Weights of a small GPT-style language model, trained from scratch on English Wikipedia: untied embeddings.
Each number is 50 + 15 x the weight over its row's rms, rounded and kept within 0 to 99. Layers, rows and columns count from 0. The size before them is the row's rms in percent of the matrix's.

# o: layer 2 attention output (transposed), 128x128, rms 0.345, rows 37-63, columns 0-127
# v: layer 2 attention value, 128x128, rms 0.401, rows 38-63, columns 0-127
# q: layer 2 attention query, 128x128, rms 0.409, rows 64, columns 0-127
o37 098:65 53 06 44 50 42 54 70 46 20 23 49 43 41 63 55 59 61 46 58 79 10 40 54 65 49 50 57 60 53 53 45 53 53 70 46 54 41 24 59 41 52 33 48 39 57 56 45 74 34 44 44 23 60 50 55 49 61 56 44 90 47 48 36 43 16 71 31 35 62 46 35 44 33 38 50 58 11 70 53 40 66 53 58 73 53 65 19 67 80 47 42 48 53 61 39 50 69 51 52 58 58 50 42 26 44 19 60 78 59 54 54 40 45 25 43 65 58 59 48 48 54 43 50 26 45 55 12
v38 097:45 45 53 43 54 19 25 35 36 48 53 52 36 68 63 33 71 46 69 50 54 62 77 45 28 19 54 25 40 32 52 42 56 46 63 62 51 31 49 42 57 44 70 44 32 55 66 53 15 64 38 49 75 19 40 64 83 57 27 30 54 62 57 45 56 68 44 44 52 48 40 39 40 54 43 64 33 46 43 53 83 55 99 58 67 61 51 41 61 41 57 60 39 64 45 63 70 69 54 55 41 46 30 47 55 52 40 47 61 38 69 50 55 74 29 19 26 36 45 42 43 28 66 33 50 37 30 71
o38 092:34 51 66 38 20 31 43 59 60 33 70 29 65 41 54 51 60 53 68 37 36 60 39 52 40 55 42 62 40 25 59 74 46 45 58 52 50 59 45 64 36 65 46 44 62 60 56 34 45 24 56 54 43 45 51 62 39 57 56 70 67 64 52 34 61 42 49 26 88 44 41 54 39 38 66 54 59 40 50 46 85 60 51 48 97 77 50 83 56 47 47 32 57 49 28 48 52 27 48 74 45 54 28 77 24 86 40 50 60 77 12 54 50 53 29 72 48 42 42 41 37 73 53 56 31 65 41 50
v39 089:42 19 45 42 76 53 54 58 54 48 44 43 70 53 23 28 31 84 38 42 41 64 63 62 38 51 55 32 57 48 42 57 64 63 43 35 60 70 66 55 55 57 70 48 13 40 30 42 32 87 54 14 43 40 27 63 59 30 49 65 47 66 64 59 55 47 66 43 44 54 56 44 53 69 47 37 55 58 29 35 36 39 28 84 39 44 63 62 25 25 49 32 54 14 54 51 76 62 37 54 60 58 38 56 33 41 58 42 17 52 38 46 61 55 40 63 58 64 52 59 57 30 51 51 25 19 59 33
o39 091:48 77 37 49 49 59 65 83 83 55 63 50 52 72 55 76 61 17 48 41 54 46 39 49 46 36 59 59 59 91 45 20 52 39 76 53 30 23 51 68 61 47 47 70 86 52 51 44 28 47 65 38 33 21 52 66 61 40 66 66 32 42 55 63 31 58 29 26 40 55 25 60 49 53 59 42 32 33 45 63 41 49 61 46 52 24 57 46 58 67 71 47 63 73 47 38 60 64 53 54 34 22 63 45 59 42 50 49 44 56 26 41 48 60 71 34 66 31 75 45 41 47 35 37 47 34 44 73
v40 090:77 84 47 52 61 34 39 64 56 83 75 54 71 25 37 64 36 61 64 63 52 44 59 26 28 67 49 41 70 69 80 33 42 57 82 35 44 45 43 45 54 47 57 63 45 49 26 58 28 50 70 39 52 57 54 28 33 30 46 37 36 39 56 66 65 44 36 67 64 59 58 40 57 66 48 52 62 83 43 44 48 60 61 47 47 78 64 38 62 62 36 20 78 38 41 52 40 54 70 37 75 59 50 47 35 46 60 53 42 38 58 49 80 54 36 29 73 37 75 42 53 26 62 56 51 49 27 72
o40 095:33 52 55 39 56 26 47 78 73 24 50 37 56 61 59 59 35 59 47 49 45 63 75 39 45 39 53 68 37 58 26 59 62 39 41 48 28 34 77 47 42 26 35 50 46 55 61 49 66 53 56 15 44 56 20 42 40 63 70 48 52 48 59 41 48 64 86 59 50 51 62 63 50 80 21 42 60 24 58 38 58 43 32 47 40 62 52 60 51 62 45 42 37 61 45 51 59 68 34 53 54 33 50 67 45 63 79 39 34 38 89 58 67 18 62 29 76 45 37 54 45 48 50 56 24 81 61 85
v41 092:59 23 69 60 45 47 55 56 66 40 59 55 30 58 60 46 68 60 63 51 65 30 46 33 62 75 85 32 53 75 58 40 52 74 46 35 50 55 31 60 66 63 53 60 51 28 69 37 60 53 48 30 47 33 37 49 71 55 50 68 37 43 35 13 58 57 53 39 46 54 81 72 46 46 33 69 51 46 59 58 41 73 28 54 46 57 95 50 60 32 52 50 53 43 38 65 52 71 40 30 41 54 21 31 59 51 76 67 67 24 69 54 57 55 30 37 40 32 41 39 50 50 73 44 73 68 12 40
o41 093:29 59 62 38 26 51 48 68 52 54 45 45 56 36 60 57 41 89 47 58 39 21 55 89 42 28 47 35 51 45 48 90 61 54 66 48 28 50 17 59 62 59 32 52 70 47 55 51 41 43 34 19 17 59 58 23 34 50 21 74 70 44 61 58 62 48 63 35 39 33 36 46 55 48 49 28 67 47 37 70 26 49 55 55 28 65 53 79 37 50 38 45 49 61 46 65 38 34 47 72 62 25 53 48 33 61 54 83 33 42 53 32 48 38 41 71 48 37 45 52 42 38 43 53 62 33 23 48
v42 094:42 50 48 52 15 43 42 67 39 16 28 53 58 52 64 51 37 51 33 80 67 44 57 77 47 47 54 51 28 35 60 42 46 51 36 73 42 58 75 45 71 31 36 56 27 30 63 47 49 84 51 70 43 57 35 28 45 41 72 63 29 66 06 50 47 55 57 50 42 52 45 30 24 66 33 61 39 74 37 56 75 54 55 47 54 84 64 53 45 53 40 60 42 50 78 33 78 40 40 43 48 38 46 30 43 47 66 38 67 18 58 44 49 51 51 36 26 64 31 34 41 37 37 57 64 37 37 47
o42 093:60 75 53 45 44 38 74 77 67 32 61 69 41 43 43 54 82 49 56 54 73 46 73 36 57 69 19 35 64 41 59 44 43 56 52 55 29 43 38 61 85 56 30 35 50 28 63 33 52 55 64 40 75 60 58 60 58 65 59 61 60 20 65 66 62 40 54 46 45 92 51 40 55 52 26 64 65 22 21 67 43 70 59 56 72 47 47 64 29 44 63 60 54 40 44 35 35 49 50 63 51 46 39 63 42 32 39 66 40 36 41 63 68 70 18 73 38 75 71 78 58 48 56 58 36 51 49 52
v43 114:63 33 39 41 64 35 61 67 72 89 69 40 49 55 49 28 08 50 54 59 64 33 38 36 50 54 42 66 45 29 60 34 57 18 67 62 59 77 54 44 70 50 75 54 62 55 79 65 50 24 28 64 57 29 79 57 26 66 62 65 60 76 59 65 20 46 32 57 65 63 35 49 52 52 39 35 47 28 53 64 61 58 56 36 46 49 50 34 33 45 45 75 41 42 45 33 41 44 26 46 34 38 47 57 66 53 57 64 42 79 50 54 67 39 50 29 73 52 66 56 63 29 39 36 31 38 55 59
o43 114:58 59 61 53 51 66 49 61 55 62 23 47 44 55 55 56 64 35 50 19 56 48 48 42 52 69 72 59 73 76 52 70 39 21 52 58 46 47 57 35 41 50 40 66 28 69 45 71 46 34 58 77 33 25 71 32 36 37 54 38 38 36 67 47 69 65 54 69 42 50 61 41 88 57 36 71 52 67 52 43 55 52 46 59 52 24 42 42 71 48 48 51 68 41 20 56 40 26 36 51 73 65 57 75 37 56 82 63 38 61 55 33 76 60 42 67 69 67 56 66 53 92 80 42 47 72 44 47
v44 109:43 43 44 78 46 41 15 44 53 50 43 38 50 56 40 78 53 55 58 27 48 61 58 63 48 45 63 57 35 40 57 32 44 38 33 59 36 44 26 53 44 26 55 50 46 54 71 47 33 54 95 32 64 62 16 61 35 57 58 52 56 53 65 40 49 71 36 19 41 37 49 46 65 67 47 54 54 29 31 60 33 60 22 57 22 41 41 35 68 47 56 43 69 53 45 66 52 41 51 66 77 48 49 56 32 29 41 28 54 01 51 16 56 43 67 57 64 76 58 22 37 39 53 60 63 72 45 46
o44 105:76 48 72 20 47 59 37 33 23 33 62 89 37 59 21 20 78 44 44 54 60 49 54 53 70 56 57 48 43 54 71 53 66 44 52 37 36 40 59 35 60 31 15 50 56 49 63 80 52 56 67 37 68 32 61 50 29 61 49 57 65 69 53 25 32 43 52 35 58 39 39 57 38 42 58 43 70 53 49 56 62 60 47 46 43 49 49 60 70 28 43 44 43 57 58 60 72 73 25 36 45 23 44 43 47 44 67 50 41 65 28 54 36 24 44 63 71 25 61 60 46 36 16 27 51 24 45 70
v45 096:44 52 70 54 64 49 47 42 21 61 46 37 30 76 66 48 55 33 77 12 65 29 53 59 30 52 36 58 49 82 64 52 55 25 40 55 29 53 59 11 69 27 48 65 53 41 70 60 87 35 79 67 46 48 69 47 43 37 17 47 57 53 61 61 52 55 46 37 77 50 51 22 50 58 43 44 59 38 61 65 55 64 24 57 37 67 63 58 42 57 49 45 51 40 27 71 50 70 54 55 69 54 52 53 63 53 62 69 36 54 63 66 63 53 32 56 46 53 46 30 46 51 50 65 47 54 97 30
o45 092:41 55 38 60 49 58 34 71 23 61 52 46 61 55 25 69 59 47 54 56 51 27 43 55 51 44 58 69 44 26 68 52 46 55 81 46 07 60 69 10 22 42 60 56 39 60 62 55 62 49 47 62 60 57 56 48 30 35 31 60 64 67 60 68 26 17 65 52 26 55 36 71 72 39 39 58 34 72 34 33 49 73 50 59 47 83 31 10 31 62 51 39 57 50 50 61 65 63 41 49 66 48 63 60 40 56 49 60 44 54 50 61 53 48 43 49 23 46 36 66 45 59 40 68 13 29 51 62
v46 100:57 36 42 62 73 45 18 49 52 81 41 34 59 46 35 45 57 55 73 72 36 33 34 66 70 48 24 29 26 61 53 45 55 53 52 54 42 49 31 29 45 26 47 57 54 63 41 77 36 44 75 48 34 51 31 81 37 59 76 43 62 32 38 53 15 69 06 47 33 51 42 47 56 25 40 51 70 60 45 51 49 46 29 24 60 64 55 68 71 55 49 54 54 54 51 51 42 44 62 63 53 73 70 23 69 59 46 77 32 54 53 59 37 54 49 71 46 69 53 72 43 28 53 23 56 43 50 61
o46 097:32 66 35 44 24 70 32 55 56 36 54 54 35 40 29 37 50 49 50 53 58 39 37 93 54 60 63 52 62 40 21 65 41 42 39 44 54 50 74 60 57 42 28 29 24 39 62 13 42 57 62 40 67 51 56 81 51 45 43 26 55 65 93 27 57 42 48 27 66 49 30 62 62 47 19 50 61 46 57 29 36 45 40 43 49 40 44 27 61 55 60 78 37 37 36 60 50 41 51 60 64 70 30 78 87 50 65 33 54 64 60 47 49 46 57 46 51 59 31 29 35 67 30 52 45 50 62 67
v47 108:36 21 58 48 61 87 33 73 41 45 41 63 49 46 54 17 49 79 34 60 55 09 41 38 36 58 41 39 47 48 38 42 57 29 52 23 59 66 27 48 57 63 31 49 45 73 66 49 49 58 37 55 54 59 66 43 50 89 71 55 44 43 47 58 52 31 61 55 39 44 65 29 54 48 71 51 56 53 74 50 55 44 39 51 73 57 93 62 56 61 39 23 62 71 66 60 39 54 49 61 40 40 69 44 52 49 44 63 23 77 32 46 71 49 47 25 83 76 43 64 27 54 56 53 61 41 51 41
o47 102:39 46 10 50 68 48 40 37 73 71 50 50 51 38 34 63 60 56 66 32 46 43 45 64 61 56 31 46 35 45 65 53 62 46 40 51 33 47 45 43 52 70 67 66 36 56 68 36 23 44 51 60 54 54 71 59 22 39 65 49 65 45 51 42 44 38 57 70 27 59 51 41 29 41 27 26 58 67 50 37 25 08 41 50 42 32 65 38 82 60 44 69 35 24 00 61 41 65 36 65 48 59 48 40 41 60 39 59 40 34 25 58 31 26 52 34 39 52 60 39 32 47 36 46 51 82 30 43
v48 098:25 53 25 38 44 29 41 50 19 34 55 57 25 36 39 70 68 60 67 61 66 83 51 43 60 62 47 69 34 36 32 43 30 57 31 54 48 46 43 41 56 28 60 57 43 52 48 56 68 52 47 18 75 48 45 48 32 47 54 51 43 65 57 28 49 73 65 39 55 27 77 57 57 54 22 51 34 33 50 42 53 68 32 58 50 45 23 47 45 01 33 48 43 54 69 33 58 66 12 92 42 68 38 49 50 56 39 53 75 48 46 61 78 45 55 47 48 52 58 23 54 51 52 48 42 63 57 59
o48 096:52 64 82 27 36 52 54 26 60 39 42 54 53 69 41 60 54 42 52 62 57 77 56 49 56 36 73 43 60 45 86 50 53 37 76 71 45 44 59 55 59 63 71 39 27 72 49 64 74 51 40 62 47 35 61 42 39 31 47 75 58 49 45 25 53 55 29 30 74 43 47 32 45 48 45 51 57 37 43 40 47 45 46 44 59 44 34 43 33 01 81 33 43 61 76 49 44 68 55 76 56 35 12 36 66 64 45 49 51 33 45 30 55 53 48 50 48 18 54 83 39 68 49 55 79 57 65 40
v49 105:49 42 54 87 54 18 32 40 34 45 32 73 39 47 68 42 54 68 69 55 19 57 38 59 41 20 53 41 58 28 73 23 63 63 41 22 58 33 42 57 48 25 36 60 47 33 55 35 37 46 57 74 55 31 63 58 59 60 42 60 53 37 24 60 74 40 68 46 63 46 42 70 40 50 24 64 33 25 62 52 68 45 41 47 77 38 49 67 59 63 38 65 72 47 49 55 42 32 33 52 29 77 42 68 57 73 52 62 62 55 59 60 66 51 54 17 42 35 25 25 45 44 51 74 38 58 46 42
o49 109:43 56 47 48 17 77 58 38 47 44 51 34 34 30 69 41 14 58 60 33 45 48 64 36 56 55 34 43 65 48 82 45 46 43 35 59 65 31 54 07 33 51 57 46 27 40 48 43 63 45 46 41 59 67 59 48 62 59 40 72 56 53 67 36 62 49 61 38 66 38 44 47 38 07 41 88 68 37 36 56 58 34 38 72 46 65 26 72 33 48 33 46 38 45 27 40 59 52 34 48 34 41 84 35 23 75 53 56 37 52 23 41 57 48 49 40 19 44 56 51 39 51 33 73 44 50 47 37
v50 090:72 30 64 39 24 33 47 31 52 46 50 83 55 55 45 57 49 41 30 39 46 75 75 56 62 59 67 70 18 38 52 39 46 68 76 40 40 76 59 39 74 59 50 50 55 58 34 43 49 61 27 44 35 47 13 56 69 45 37 53 53 36 43 45 49 31 75 55 44 35 55 51 43 53 29 44 56 42 47 48 54 40 63 34 53 81 79 39 38 48 32 57 41 25 51 68 43 63 37 35 42 45 54 68 25 60 64 35 47 75 40 48 51 55 43 70 69 00 48 44 64 62 75 71 67 47 36 63
o50 096:23 49 59 44 37 61 52 57 31 49 67 56 56 49 52 43 54 77 13 38 38 25 38 38 36 72 48 40 42 51 42 78 30 46 35 48 62 49 60 42 44 37 43 67 64 52 79 45 63 18 40 45 35 26 37 30 38 54 73 46 81 28 39 41 47 57 27 66 28 69 32 53 57 31 41 64 81 59 37 57 27 46 44 45 59 62 63 57 33 60 45 34 39 50 66 34 33 40 75 55 44 31 67 26 48 41 33 26 37 50 63 38 85 61 69 43 52 66 42 36 25 32 69 41 56 47 46 24
v51 103:45 71 49 44 52 26 11 58 46 45 37 61 64 51 43 28 13 50 35 59 44 73 59 48 52 50 52 65 50 54 95 55 31 64 43 48 44 29 38 46 67 65 61 55 72 53 67 51 60 56 41 42 57 41 43 66 64 55 67 83 54 37 55 47 78 60 29 59 38 60 71 44 51 30 41 78 46 31 55 71 42 72 62 66 36 57 48 48 62 60 80 51 58 29 75 28 50 66 37 63 57 51 66 54 71 47 44 27 45 66 90 46 65 47 59 58 52 69 58 63 48 41 65 22 82 43 49 53
o51 103:38 45 59 46 56 87 83 42 29 42 53 64 44 53 34 64 50 37 27 54 18 55 42 63 48 44 37 58 56 53 58 53 43 38 48 45 55 50 42 81 33 69 29 46 43 36 39 66 47 71 59 58 52 37 62 47 15 48 27 70 69 40 79 66 44 43 80 63 80 77 36 43 71 44 45 18 73 54 59 43 82 66 54 53 53 60 43 56 90 36 55 50 49 52 51 43 33 54 66 53 44 62 45 78 54 69 61 30 73 60 50 32 39 82 53 39 30 38 39 41 56 49 43 68 43 60 38 57
v52 104:49 50 47 41 51 42 61 54 71 44 59 46 21 31 69 29 38 50 44 57 66 48 40 48 49 82 44 55 36 34 59 10 26 43 58 57 66 14 49 44 74 67 56 52 46 28 62 53 59 65 54 81 39 61 57 73 52 54 42 49 47 76 38 49 53 42 27 52 31 28 43 49 34 48 44 69 62 57 57 69 86 45 69 68 51 57 74 51 54 68 61 52 34 51 50 55 65 73 41 23 71 43 76 49 52 61 38 43 68 36 65 39 68 45 24 78 43 52 60 33 55 14 29 66 55 65 34 68
o52 102:44 59 50 49 46 57 39 59 58 26 45 38 39 95 49 38 49 34 36 50 34 19 62 51 51 71 43 51 21 25 62 66 21 46 19 38 46 56 58 56 66 58 56 30 17 49 64 45 46 62 60 27 52 62 56 61 48 43 61 69 61 19 40 49 22 51 85 61 35 63 46 37 60 49 42 14 52 41 72 45 47 55 48 53 31 48 41 59 48 44 67 51 56 43 46 62 52 36 48 53 54 35 48 29 27 72 60 33 70 81 53 26 44 68 37 76 72 48 52 61 64 65 51 47 17 62 61 69
v53 094:46 48 42 32 53 31 65 69 52 55 78 65 29 64 49 83 51 44 61 49 15 54 52 59 55 48 54 64 42 52 75 36 60 57 49 60 30 72 63 75 46 32 49 73 48 32 65 24 60 65 54 69 79 23 89 36 34 45 66 67 38 31 61 50 33 63 44 56 48 51 28 30 26 38 66 55 54 48 39 45 35 57 38 30 44 55 55 63 56 18 77 25 73 39 59 56 68 66 61 41 59 75 60 67 72 50 43 42 41 66 62 33 33 34 46 46 63 51 72 32 67 39 49 61 38 55 40 38
o53 098:70 21 65 53 47 44 48 53 45 70 34 54 79 78 56 59 40 54 45 50 86 45 75 29 54 63 42 41 82 47 40 56 68 25 61 45 09 42 40 19 53 53 50 69 43 36 49 54 43 44 32 31 62 61 75 33 26 51 52 45 44 47 54 42 32 55 36 60 63 42 18 40 40 64 35 66 41 45 39 65 74 40 40 53 70 77 58 58 48 60 58 81 17 34 58 59 46 37 53 52 53 26 62 77 75 57 64 46 75 49 54 63 71 63 78 46 54 39 44 57 61 46 40 40 32 52 48 47
v54 094:34 72 47 47 51 36 72 41 38 38 28 55 52 71 48 46 78 66 99 50 52 64 51 65 51 23 41 55 59 61 64 30 41 37 39 54 67 52 70 42 55 40 78 53 48 23 73 54 38 42 31 56 83 55 37 39 56 49 69 45 37 12 26 34 51 64 37 40 48 49 16 55 36 44 54 78 29 49 34 65 41 31 41 49 49 43 58 75 66 37 72 45 45 67 32 44 57 33 52 45 56 46 66 18 36 49 50 55 46 65 63 57 58 47 39 57 22 52 56 32 40 23 46 36 28 57 34 64
o54 101:68 49 38 52 38 53 61 35 41 32 36 48 43 71 53 59 50 71 79 39 70 48 51 53 69 51 38 43 41 40 29 63 30 41 61 47 53 67 50 44 59 59 70 43 43 62 34 60 65 43 55 12 80 50 27 69 18 52 29 27 58 60 37 65 28 38 61 10 49 37 39 44 56 40 33 63 60 41 12 26 71 52 51 15 50 37 34 50 36 86 64 60 22 65 43 35 41 25 63 54 29 36 52 62 54 59 49 56 44 68 47 58 39 52 45 60 32 34 29 32 37 51 37 67 46 51 47 60
v55 092:40 28 50 56 76 41 54 69 48 49 59 18 53 74 51 61 50 36 37 43 47 48 60 51 36 69 58 50 61 37 54 45 41 40 69 46 48 38 44 24 21 44 33 23 53 26 35 46 68 20 28 40 08 69 52 58 46 37 73 79 61 49 60 55 65 44 44 70 74 48 41 91 46 55 54 45 50 60 54 50 28 71 53 43 38 47 38 46 58 69 56 59 72 65 78 56 66 45 71 72 51 44 55 52 52 31 70 52 59 49 61 73 80 61 36 33 56 16 25 52 31 36 48 41 38 43 36 40
o55 098:29 41 32 50 30 45 56 60 31 51 59 21 16 50 59 31 47 32 35 59 46 26 53 68 80 48 54 71 86 62 62 36 48 55 50 77 77 63 47 45 37 37 53 65 66 49 60 55 43 72 58 95 68 27 42 42 59 64 40 50 58 40 60 76 71 66 49 52 37 25 64 37 36 76 44 25 44 41 46 64 67 49 61 50 41 51 41 37 60 59 80 35 46 40 62 61 37 59 60 74 42 51 48 43 50 47 64 43 42 64 48 44 65 32 32 75 33 73 26 31 63 38 44 55 46 51 22 57
v56 100:46 56 55 39 44 86 84 59 32 32 77 31 46 49 62 46 46 34 18 46 54 38 34 51 43 39 27 30 55 48 62 60 58 46 83 42 30 38 54 57 24 55 52 49 55 38 18 50 59 33 42 63 34 62 74 53 19 41 41 41 63 60 57 48 48 66 64 59 41 51 29 48 43 54 38 47 27 65 30 31 61 44 45 65 29 40 57 80 38 64 74 65 74 58 45 52 61 22 55 29 22 50 41 51 53 31 86 41 55 51 38 61 61 57 39 70 54 47 41 70 28 54 47 59 58 40 81 31
o56 093:41 28 49 46 49 39 49 60 79 63 61 31 48 46 50 58 42 43 51 55 54 46 55 43 28 63 35 59 41 53 54 22 69 53 57 70 51 48 36 38 36 44 66 48 45 50 58 42 44 33 40 54 35 87 72 24 60 61 61 47 30 45 60 61 41 52 56 34 48 38 56 20 62 71 46 30 31 35 34 48 61 59 55 48 50 34 26 21 68 28 56 33 57 45 53 26 29 55 55 56 43 53 82 26 35 00 40 38 72 31 57 59 34 27 28 56 47 71 39 22 68 38 49 53 53 32 49 72
v57 087:65 53 43 37 49 43 55 53 53 47 67 65 48 31 35 58 37 57 88 68 78 37 42 28 30 36 38 39 65 50 64 33 43 62 57 28 47 57 52 72 23 78 59 30 42 57 50 39 68 57 46 49 81 48 44 53 45 51 67 62 00 61 57 65 57 61 54 50 63 51 80 40 39 44 52 49 36 53 39 59 43 55 61 62 19 59 48 48 73 37 70 44 51 23 43 69 39 56 64 76 67 53 54 48 44 35 42 31 63 18 48 45 61 70 49 14 23 73 37 55 57 33 53 39 37 49 27 37
o57 091:59 56 71 50 57 21 62 34 46 19 59 37 55 41 42 56 60 48 58 43 24 50 36 52 56 24 24 41 50 78 44 50 59 28 62 37 45 47 41 45 50 50 59 42 28 39 50 68 30 88 59 21 40 57 69 37 38 56 63 62 40 49 14 53 28 35 73 48 49 38 36 37 54 61 50 46 32 28 51 42 56 07 71 30 57 57 59 66 58 48 37 58 29 71 46 63 39 41 32 36 42 49 25 49 66 63 38 69 43 56 62 45 70 25 31 67 44 26 55 26 54 54 20 41 32 73 41 53
v58 095:50 27 44 39 68 41 60 61 37 61 76 65 59 23 49 50 20 47 65 70 32 43 58 35 41 55 44 64 89 16 57 62 60 42 60 35 45 83 45 71 48 16 44 49 48 48 64 32 44 25 79 44 54 51 63 61 45 51 29 68 61 40 41 81 52 54 59 31 49 68 42 62 61 59 62 28 42 59 70 36 26 28 38 61 45 57 69 53 41 58 82 74 14 60 40 29 58 51 25 46 40 61 50 53 49 45 55 84 54 51 46 58 42 63 45 35 39 38 61 31 44 47 44 37 58 58 42 73
o58 093:45 44 48 53 63 47 51 53 77 41 41 53 67 23 64 59 56 43 54 23 66 47 52 65 40 31 68 29 85 53 73 54 29 43 27 40 42 53 67 26 57 53 54 29 51 57 38 61 70 51 39 43 65 25 51 33 78 63 55 34 47 74 55 37 28 93 50 57 32 70 54 40 54 75 47 50 45 44 26 62 61 74 62 42 47 49 29 52 75 54 28 71 61 55 12 59 57 50 23 44 59 31 72 48 65 61 38 31 39 31 65 36 49 54 53 42 49 43 72 25 45 61 68 74 49 42 66 44
v59 102:14 39 60 65 41 18 45 50 41 25 61 92 44 63 60 58 56 71 62 45 63 64 54 62 48 69 35 57 69 44 51 27 54 37 41 59 44 45 44 49 62 19 72 58 34 41 31 46 64 47 67 65 48 88 55 77 40 72 40 36 56 51 62 26 48 42 57 40 35 49 25 32 47 57 62 51 42 46 65 66 58 66 39 44 37 34 88 49 74 53 59 42 30 58 72 54 58 25 44 32 40 49 37 68 39 58 47 40 48 49 31 61 39 27 09 42 56 54 36 34 50 49 48 18 54 59 48 33
o59 101:58 47 48 58 43 47 31 50 37 71 26 24 45 53 42 58 85 76 68 47 40 64 53 61 72 54 64 50 42 48 51 76 51 38 48 59 51 63 24 38 33 81 76 67 27 63 72 47 52 86 55 34 65 41 30 38 49 53 49 64 61 44 55 11 54 35 44 66 58 62 58 48 59 43 34 32 50 48 56 35 63 78 51 52 65 48 43 66 49 33 50 57 41 46 23 50 53 34 50 52 24 10 62 26 37 16 60 40 35 53 44 45 36 30 59 58 41 54 71 46 41 76 40 45 40 18 55 31
v60 104:44 78 52 58 54 59 30 64 48 72 70 22 36 42 73 37 44 47 75 83 67 56 32 53 65 36 54 33 48 45 88 41 44 46 73 58 35 35 44 54 62 37 51 56 48 33 68 31 56 57 53 50 50 60 57 64 38 42 86 71 43 29 59 39 54 83 55 38 35 75 42 48 74 32 46 70 67 67 35 56 33 45 47 58 72 16 40 77 41 54 42 70 67 61 63 75 60 12 35 41 51 71 40 36 59 59 56 37 16 54 52 46 47 45 51 39 51 64 69 57 40 61 41 43 49 48 37 52
o60 106:60 28 54 70 17 74 41 22 71 59 56 74 21 49 16 49 67 53 65 47 63 48 64 30 30 35 67 56 61 33 67 44 46 48 45 66 60 36 38 64 68 51 74 48 14 44 56 32 57 58 67 26 47 46 56 41 52 78 25 40 55 76 71 63 66 40 59 47 67 52 47 33 67 71 43 49 51 19 42 45 54 45 45 53 39 53 41 95 53 64 68 44 55 48 53 39 39 45 27 48 76 60 71 62 37 51 45 43 45 45 32 61 56 55 55 46 63 47 32 49 76 45 24 55 60 34 53 74
v61 098:43 57 55 50 37 56 51 57 34 38 42 50 52 57 37 43 16 54 33 51 38 45 65 44 45 56 58 52 63 61 51 58 48 61 52 55 80 54 31 21 70 74 55 50 48 61 49 24 35 42 36 64 44 57 39 75 36 57 35 64 52 28 59 56 59 61 26 46 49 44 72 48 61 60 44 53 53 52 55 09 38 59 28 48 19 57 45 14 57 60 58 62 65 36 62 36 42 45 19 51 36 66 47 78 51 29 24 30 58 96 73 37 71 65 53 44 67 56 68 55 55 78 46 47 79 66 45 20
o61 098:58 44 56 20 48 59 65 49 47 54 40 52 53 80 36 70 43 35 20 70 44 46 49 52 05 34 37 29 63 74 52 44 48 52 34 61 74 48 66 61 39 40 69 76 60 70 38 53 50 62 40 61 34 68 57 49 57 59 40 74 46 53 39 48 71 48 51 74 61 81 40 43 30 46 37 44 83 86 56 52 60 53 60 45 38 42 14 39 76 24 37 52 37 55 62 42 38 62 30 33 50 58 65 48 42 58 60 26 46 44 62 62 42 41 69 62 17 47 46 45 15 43 55 45 30 32 46 55
v62 095:35 53 68 76 57 64 30 56 46 31 64 31 42 41 62 69 54 41 46 64 53 37 64 25 40 39 49 58 81 75 31 42 51 61 72 62 71 62 49 52 53 31 53 44 46 76 49 62 47 19 71 65 65 22 62 42 73 62 76 46 59 55 48 53 60 64 47 16 44 57 40 35 21 49 29 52 21 51 68 50 57 46 53 80 24 45 51 34 57 73 52 71 57 62 52 36 69 44 56 47 59 41 23 59 29 36 46 61 49 52 39 65 25 58 65 56 56 72 43 28 61 48 69 28 47 82 25 49
o62 098:61 37 39 38 43 67 46 42 48 43 54 52 86 25 42 37 87 59 74 46 51 39 49 66 46 15 39 43 31 60 69 33 80 46 58 41 37 59 26 78 72 46 65 41 50 68 47 48 63 50 55 60 65 45 68 37 68 65 36 70 51 84 39 41 61 59 58 57 67 29 57 57 40 51 42 78 60 55 58 24 66 37 56 59 63 49 37 53 56 42 30 46 64 67 31 78 42 65 66 43 58 43 66 60 40 33 65 45 51 76 51 63 38 62 72 90 60 51 48 51 55 54 89 57 43 56 58 72
v63 091:44 83 49 85 68 46 70 65 46 72 48 76 61 73 51 79 44 60 49 54 53 51 48 51 48 60 50 36 71 42 45 63 90 38 57 65 34 70 26 70 34 48 33 62 60 66 55 16 56 47 56 39 54 42 61 53 40 44 61 90 46 50 75 40 54 32 21 39 61 68 76 44 38 43 25 31 91 61 32 43 41 61 52 54 58 49 51 34 48 86 51 28 56 34 56 33 40 43 37 61 56 59 62 58 38 54 48 52 51 38 61 68 36 53 60 44 56 39 51 57 55 71 23 40 36 55 66 55
o63 091:73 44 35 29 51 36 14 45 26 37 58 53 28 27 36 46 38 56 33 37 38 57 71 57 51 35 31 52 61 59 46 41 49 55 57 57 37 40 22 36 55 38 31 57 29 45 55 71 56 82 40 68 31 17 46 46 75 37 45 21 37 53 19 66 70 78 31 65 30 46 44 62 34 64 57 53 52 49 42 37 48 36 42 59 38 68 46 33 47 35 36 36 51 24 26 41 39 38 15 46 49 37 41 63 36 27 42 37 46 50 60 41 51 57 69 18 20 42 56 47 47 41 28 56 32 61 62 53
q64 114:22 57 31 35 29 38 55 57 41 42 58 68 54 78 64 36 75 51 66 57 36 42 32 38 53 66 56 29 49 40 87 50 35 43 37 44 49 85 41 43 29 64 45 54 56 54 72 31 74 51 65 41 52 67 60 68 46 43 92 36 57 46 64 60 54 62 51 52 73 52 80 71 38 60 34 39 84 65 36 41 40 12 35 74 28 42 66 24 48 37 45 50 47 38 52 66 50 56 28 61 44 53 67 53 48 48 42 69 26 40 51 29 55 49 47 28 65 48 70 54 37 30 69 54 46 34 55 52